Each number is 128 + 24 x the weight over its row's rms, rounded and kept within 0 to 255. Layers, rows and columns count from 0. Numbers have three digits each. The size before them is the row's rms in percent of the matrix's.

# layer 2 attention value, 128x128, rms 0.3, rows 18-35, columns 64-127
100:075127156126113150153150146104114148151133118133188091081146119079120086138156161112079123106157109102111101115166158135117115135129147085117108171104113121143139134104100116142156102127139092
101:134156100137133148112163107138142135115102104101142115140120120092134111100136119125109140102097096163090122176095151196125139100120132128139147116070126133139197151112130101104121121172154162
116:121109157114096153090141121135178123160133116126130148145139110135130115136115146089096153102115119069146155135141163129094122119162162102110101111117077156127137116164114130133127089117112105
098:143155117121100120112144122081087154113093122109108104110143154090113104133173103142142098061113145139104151119112123118117095181162085132143150099090148156135166122132116101111122111131160125
093:090134169091129171106139152159139129146196123134131110141159101121148104170089119138121179121120155147109137149135155173146109109138116087135143109123141134166131136113114115152138147104122108
097:127153129150175140075101121153144100163161155099124091120134121162050152109136125111108105131124152125091132123114159124160145130152131102167124117133134093104133162131144104193112151144133127
098:161130142126128158104128130133180152126124163143161140121130127138184093130122159148175120146117119072084119130110138146117150085097116125094108140151134160135154125118110082136135126119147093
101:141079117120090132117121122125142148115150109130128127114117119100101093118117122134124151133107156110085153116094162135154118074095081141110116143133072131116126179133138149163103123156120162
094:103161151167104180132127114135128123119116137128130141141132083130094151131091135126158147118143137138129113117102148108136093146132098195109158098090148090147169103094146108089074135121160133
101:116147123076128117114137159137174143109125137125120110111135128116101108103142164105124128145098140167096099134113122168132124113102119130145132066136107154087129164101124158126142131177155140
096:131101099159118103117138151091113122148092117123110143138099137179203132127116164115123116131136122129137104093114129124133119109148137131120133119077145128173132120156172102110141163132105130
101:066153120145178130112138113150144119143093145121109158110135134116096118091106132145090100150112140119137183116150098143116127135074166103158136146086150107136158125142142143113106106072105098
103:108134130133123114124147146136157146097122154170146127111154105131120146143086166105126127119137140151099137171156155093111135131140079120161122156131116138117102096114096139125164129120096131
109:102117089146123125106108116105125136111103136082071118097143160119091132131179157121149143143150143183116126153131162113104076144111115112107165070147111120104120148088121122180133174142102073
107:102111121123109158086115113125163102132121109138127125120154141109132118095121156136101123138094111117091131145166100078101145103118146153109103115154114118105183062163163114105145132126101194
103:138121117092119153109089106146095116115105119156118126141146098097095129122134174113070096148161136096141105086154085148127143140125142137117070138164109148133106101121140139145128100158128111
103:116155105073195124176122135116163141162112131099124134119160118133108095109090117146150115115139171165124144086125139106119148065165120113101109138125144160140119093148114133126173139102120122
101:136131120100090130118120127135166164109133105057128133149125123167122129127173126144080105116142091139131088109092099147116128104095116130124101147120113106114135153123127114084166141141129065
# layer 2 attention output (transposed), 128x128, rms 0.271, rows 18-35, columns 64-127
110:211117131177148115142150133145155137116122160141075163122157169087132122135143167134156134183088135149133135121103105132143130074138139159068114136146156141131121140144111154157121146133123147
096:152105086132123144136159125147129156093148121157164078124121133108133124134151121139163113113173136075154139094127165102153140095102138159114160121166126081132116122139101151118123126123142134
108:139136122170132139130124139137119101115116084156133114109118143137120092132114128105158109092081151161130132135129107159175159123132143101124107172147144075186128118163119091115165177142127140
092:154135145125074138157117114150105122144146122120087118169107145110128167119100137163114142127104128099128129138094065140115120149146162122183106136069124139167166114072114155179161140136125157
085:147088109171080155142140132192148137119128162160146141115112162165119091100102132130168064145119124150146149113092093102125166164125119126176152145135133109121135124098134102110132129108130145
089:152111114128134150181117114164099147137120129137133152148145123108168123107066097126120132168141125164128184095147127158124161130122154138143127151132144141142101119147139214105116101125151148
090:157112120105136121141192085143086115157118087099103134072122116139097116113136149085125144149097098179125167099097115110156106118162126147144101167109134099109152166092101116136149140116124167
094:123134146126158151144145123156118122111162111135094157192147167114126126118147086141120101106156115128137120087152123085096125164138147131143149125108179122090116111134154067120087091127112083
088:144093165111165152097108124105115132137120145138117090097101129107156125120111118177096114153102163104140127139158137142124111123091154091187119160133101130097093136141093155137129131112072093
102:161138140180142114109111134133161120148150131128120145137120163124158170170141138167122143151206114106139148109118162071150153141128104173144132114093160127129104125095117134101146157115148145
097:104121147106120101155126101149132112130183107146151129096143129141056130156187161103143164127080141124151107155102131141132116160119145092164123113158136088162120137181128111151160116135128153
093:131126164162092175122145113118118103110133106121131128144157127089176119132144150124109119121153071141171076138134127129084110128117106106075126133147110153174112133138132133136099118132097123
095:167093131132151124110129174121138161170084106147085094166114132097120121138125110133094132177131133112108124152171083091142118140092112148170145089126146142126151109105125140092140130137146122
111:154163145141146116127144110128107142089097152136134158164124124104185126136102104174073123114113132081188119191115128105114158123109143158146136105102124138112137096108148150104078115123102126
108:123132136149101085170116117134122115106157126155137122117088134153135120112140128112119141116148120164131126114069111118115132110120098123102131114112121096129067154118118171128155131141181146
107:157157130152104101124134125132084076138152110151126123120156138136159143102062147093178099116143156175123142156088108117090109118103098142147134166098115084123110120137127141158150138138101140
111:147129160179156170135121158078146121090139155166186112130127099115167155139147159112140133116118110109131075121122105153125126171141158118169191125140164154132151131119119136103084077130124116
113:095148141127129139084138130137090111109136141170123144181142136128143162111128120150130104132114156098117144122125149131128129104136144165107149126106132164105095129176089131108113158114076131
# layer 2 attention query, 128x128, rms 0.325, rows 32-63, columns 64-127
089:120133159160143160104131155115136140135089154118119128125098165128106076129111124148123095085073160138127143141100122118114135084167128118098140149095155146138144103126134140144108131132146174
104:125132137144138102100139162162147110157129103106113098172141152124139114138130114121120149146121125165107138182111109144137091130156101106131163167104151135130139094113149091153124130168155130
098:123144147128097164106136114159097091100163109130142149118148100095123168129102100142093126124155139120085112143098161105107127118145126140118160119139133123125071089093149114135142124159114114
083:140108127106163150129143103141136120131192142125176120094143106115103168124158110134167129117153161116117128149148079111166121139116165124086164111175124133132187138110074148103153096104153090
087:147164103094154119107154129111090123152161136127142137104141133102098137130095117175139135162186122126138101164161123101137142125131196126113152130134094137118126111131160103117141064136145104
096:122117169113136134120140123131091129157110123102135110122147124142149146115131108127097152161167139160110100163159131135109078110142139121106132126136141133134069158150121166095154102167101100
113:114129135134176113124161098183121148136148089172145171171137106088150119143118090130077139151142107070123101118136103108088125178160119125134103184133129156118128119158139109074119131089156128
098:154115111131072132135139126108144168157159145088182137089149093136101112131129104120166130139138153136148135151142167116090081108122128114079097111144132122163092141133092126138140114133135134
116:158146118117117101135164113142128139128123088104140127095164168172132140158091141159138181130128118152130159143129069143088168133122141133142131083092123139155132126145111177123133123113138077
109:141084123102157104091139105130161106146114146164082146146112106110127137101149083137123163134139097135156173091128125131089156138127102125114120162125144168155116110106129162131151162147144117
115:123139123131172143111106066118102154143139114152128118133115116129141131118126139117079111094131109166115106162100147165162118149085155126148128120124136086168131120093150085164166118162139103
108:106182138117165131093205134092150103158116141161132125164128097131128144152142160124141105155115116125110130136082130110129101133146132166117103142136179161128120149135123124135124148144114131
105:166145136124120123111124102140145121147139105130123100116113088135093145115174149145156129087169068120165110138121159144149114114103114124087153155153107112131094131134136075097117125127156151
108:088142187187160165102131112105124106168100152131123131119132142099124128085137146093165144138084124127073132091097112132127160135186113138115122152143157123109124176108113123145101113073154140
113:114099112137188123154125134117152153135130119134120158124116107157129168118099103134087124087146114091177188110120190116120142149113132132150098124132143139133106131137146155107104131118118082
098:081137098120136080131129162128125200085163147162091120113131140148151120197117121122103138161116114100110128131131099151144132117076154144152099119170139155127106136167105137096158137082174097
086:145100147111095144122095127141130108171104079136119138148144119102121118142107145121121150147121119149127127088146112131136134126167137120061149135121114137134118108132175108129164146132152098
090:088177127115158131124143111166123094122109123114121099129132146120126148120164115110110162090140132129097124116135149156087127113105170136085113066126097125146146155130114129104145133137136083
089:160149104141122136094116198113125094160100141143146147090140113163110132145129102089144117132176098112163114123128109128147108140142109092123164126159133141135062105103102100127155135120120099
084:128103099152132120126130144105159156175117115123100087147123126159095121139087102114090153144123111170132122140121092148112148112118118100150151157114164111131134144113107128124151140146110119
100:129135111118109166143126150113139171101174097131141142069158117187166105072087126111161113123166128131173138092116177097137117101130135117084100097119139129117124169169143122133105093139099100
091:123117103150118099152107115078139154153153154115144121117145168156144121123133129126159150142124116154139141123107139124137098127124120080099104082146163116167171127116108086098107126106117125
101:134098162126165125106135137168128060189116096153127123111168139149170092159145120160164136170136126115144134139068147179120128133165117163151119141081158119105084102118102106141130126146114090
084:118103122164096115117142098129110135083149095145127125137113156134101141147114112094116116138152113145106161118133108126128110121115138162169123123124134077119148104120132142093187109153165112
108:125154139130157168120134151149151145159162138100156148078121107089121136135132112139155124130111163140155149159078124111111163087115101135106090109119125044143118105122122104112139116187073127
111:135151115091158083152148122129150113163152107103127102102121118122131117153119159123081134176051087108144145122141129120126134168135153092135102148089155085107140150121135112106152125147147107
109:114142129130169126145155137164125122101139127081116128144145158118150101191115116166106136133136141067134119108120117083126088170175162108151154100128131126132144115086129127090109116170173118
101:087145107144123122132115136126120124081159139110133137146144137122099154149119111153142172103111071098156153107126177123114147133122136147126154091147137130105112112077120149136126138141066105
108:109120119154103107141087172140112143160138092083119070136127104078086153117136116111154166141163096099093144102167151130098134121143170109104128088116130113124141129124127134113118127148126103
114:081148123101203101151126093172139108117146131115129157124112162165156154145130165092074112119132133102113095129139117097116111129118102160135122105126141143107136103144150071102178141163129120
102:109150151151110143102127101117141131137120117129114121134108109173108169129113110097139099106130110135117135168157156126132110169141092111146163092137106098138115107107145124175151118158128139
095:126132149106125146178105164110109157141147151115084132141117125170100141130146126121117116108116150106111155106079159093114099116139126132123097152134096139133102141108126130084182145101116142
# layer 2 attention key, 128x128, rms 0.318, rows 32-63, columns 64-127
092:095137139106112136132153134119162120099117125171140157146127092146104104142120098153155138116127187187101144157136109144144132137142138142141128108137179107138139146151137134094157163100137114
106:126064163161154134126132137100145078116131088130120164138109149156142143154130115111108143080125132117077116128097092088137126125160102134151121161091129153095118100142142105126144154107137126
106:149157127107128120106115122111094141133083174151129136109166125124150137090187155118113120138089148104108110083103127131103150078128133135112111088129105121135119154146102131112133107121141127
095:122104108162105133159150131128111146129116112103159095099136117096096112119109089155142099162098129114153124123116157153114080107152172126114121102136101135134145132120114132163103111138105139
096:151131184133128119126083150120135134128072137127075120075124103116097126131169117109136123159112162145156103116106125135105100115112109102134167078128112110179142170080116101118075124171136097
107:130140132116137085155158148149088162155121143137127153130150117130163084101158138144188101152143165126181107124140171160085120123087132101157122119137129125152156150172105153115125132112140115
102:118107157132112140149149104154162114132159145079142133106162113127140094164097132096108132167140132138082146118122161129109123119145144099091138116145092156116122125140099124127120118157140105
126:181089090120116134122133129125102111108133178113142132072166126161114115131152100136146086155133111151098149112095138164105118144135144103137148105165135132151158170143141099154114126123120133
101:096143100143066153110112137115122156091148143146075126097144105091094121138119092112151126140105111134109092112126126128129136196111129104155121148125129149117116145108130149140127112181121152
091:094146146134098122181144113135152148157146107127067113166123144147146108113083127094128157115106162149114112108109087125129119125115148129124141147144107158138147122098130093143144159105128128
104:084116152141141130112136137143074096087121119099129152082096082141094131109127110155177123140152152121121111154144125138163124121158060147131136117141129166150099115120115121146111183108146127
099:125137150116119134121133113176166141127133145131104164125126125105134177109130154128128164138128108077185114133182116094123194131140175086082142113114129121120101118146142128139122133094087142
103:134125100142141149158170163174138109107137132098129131108156123099083108159122154143128161196127180117108154119129105078139103147142122120126108101157097149121114167123154113104155122160129099
107:089087165095090129133126104139113135171145106110158144130184162112103184111118137132128092116086146098044171142126122169096131101148110109141162165127123171148130098136125092138148118126104135
104:139164120150116184126162134177086114099170150142123144109144121113116112122148164176139168175129099110141136163104136159135134125130133127145085151167162149169134128100161121131127124113108149
112:175159114079120157132116084110112092121116079142137139109129114127115132159105085142122130144146143148156151125090137138174118166154146171148132146129138149137132144126166138121097146162134184
117:125165114142176133139128133122134102107168130148109123186096172103089101157083115156117149085101100139131157155170113128146156148141115174124087154085128134124129085091148122087131162087108145
078:177109147124084136151151144102168157122133124124158094135142119106140115102125133097143106098135068134137158112087143110101099137146126147152190145160186108168106135121140123141171136107143122
090:136130127121130127171116129110109159121166123106101125110114144106114148162160152166129127147176151145138099089127145158095094146141166116103169106171116112166117177111132155125078130127131139
094:070131111140124131118163136131130121143157119156146163091065161134110121147147117118107153109183138100137158136140145105137124132141111152070137155092131123144165120113159116086128146139171117
093:128132114115122146147102125145096151129087129115084071122139098082142136099093156168131159096094101162125142127112103137121142111172125133102116113158103132171093122132099181118114099134090146
100:142120156145124086154132144117143140110102111148133149107137077121086155117164116110131120169096144108148128115127120149135135141150111133118159134105137113119102112129111105136140132118170164
090:158143108133123124142144125135123161099110127088104109126122136129097119123122127177161143126108142135114125085109175124102148132150133129152116128160101107151164161161150126147144093124081144
085:121141118099107097135078152161169145123101078127118153143106148146149125114131130094110126141112146124162152109095123141147154109146114112161094126129103136096154128123119154133110115123140129
092:089057143171146104130140128120117120095127105147131104106126127187167113134111157116117137158139100165110107109115182102145127142154152108134136137139086128146115122187140145111150101076111101
099:142113097117140111113126137176153163119100156138093150127153135163093173140107115123152120138172125080096157140138154131115129122171112156103179136143133132142151110116148163129105125150142110
096:125146135164144103118109107105118086123126129156145078127143115152127144129138120129130134145128136148095109120126105090098112110133115121125113142090157139103121114180104118110130159167091145
090:137139134120120159104112101166121188130086096158123137116132086120153145107147116126096114144140124128093111124134139137122133087126147114106143112107174135114161101115153105116142103092160129
104:133108118115173104173118116127132130145112123098126142127140124164172169156095077114103108118165141156103137165094113125153132132125120143114146141173131128138093112176109133145111081109149129
104:104163170129103154126160139124132177136122099140128137166126116166141138140128140119174142142119116140143065134169142127100146163123140060120142146136061081107090174120121123126148119109106123
103:094124136123094131108143110096151124125133145166104143145137105121127127083152169063136161145113097158097119161110127152159144125142121147140093129188114108127109128169104149133157140085150095
098:138105138145149092152132113120128084121149129120121111120092122129115097131155122112165139141107120101139160147099140137124131128153118107138166114132099103122090124146129098170062125116162171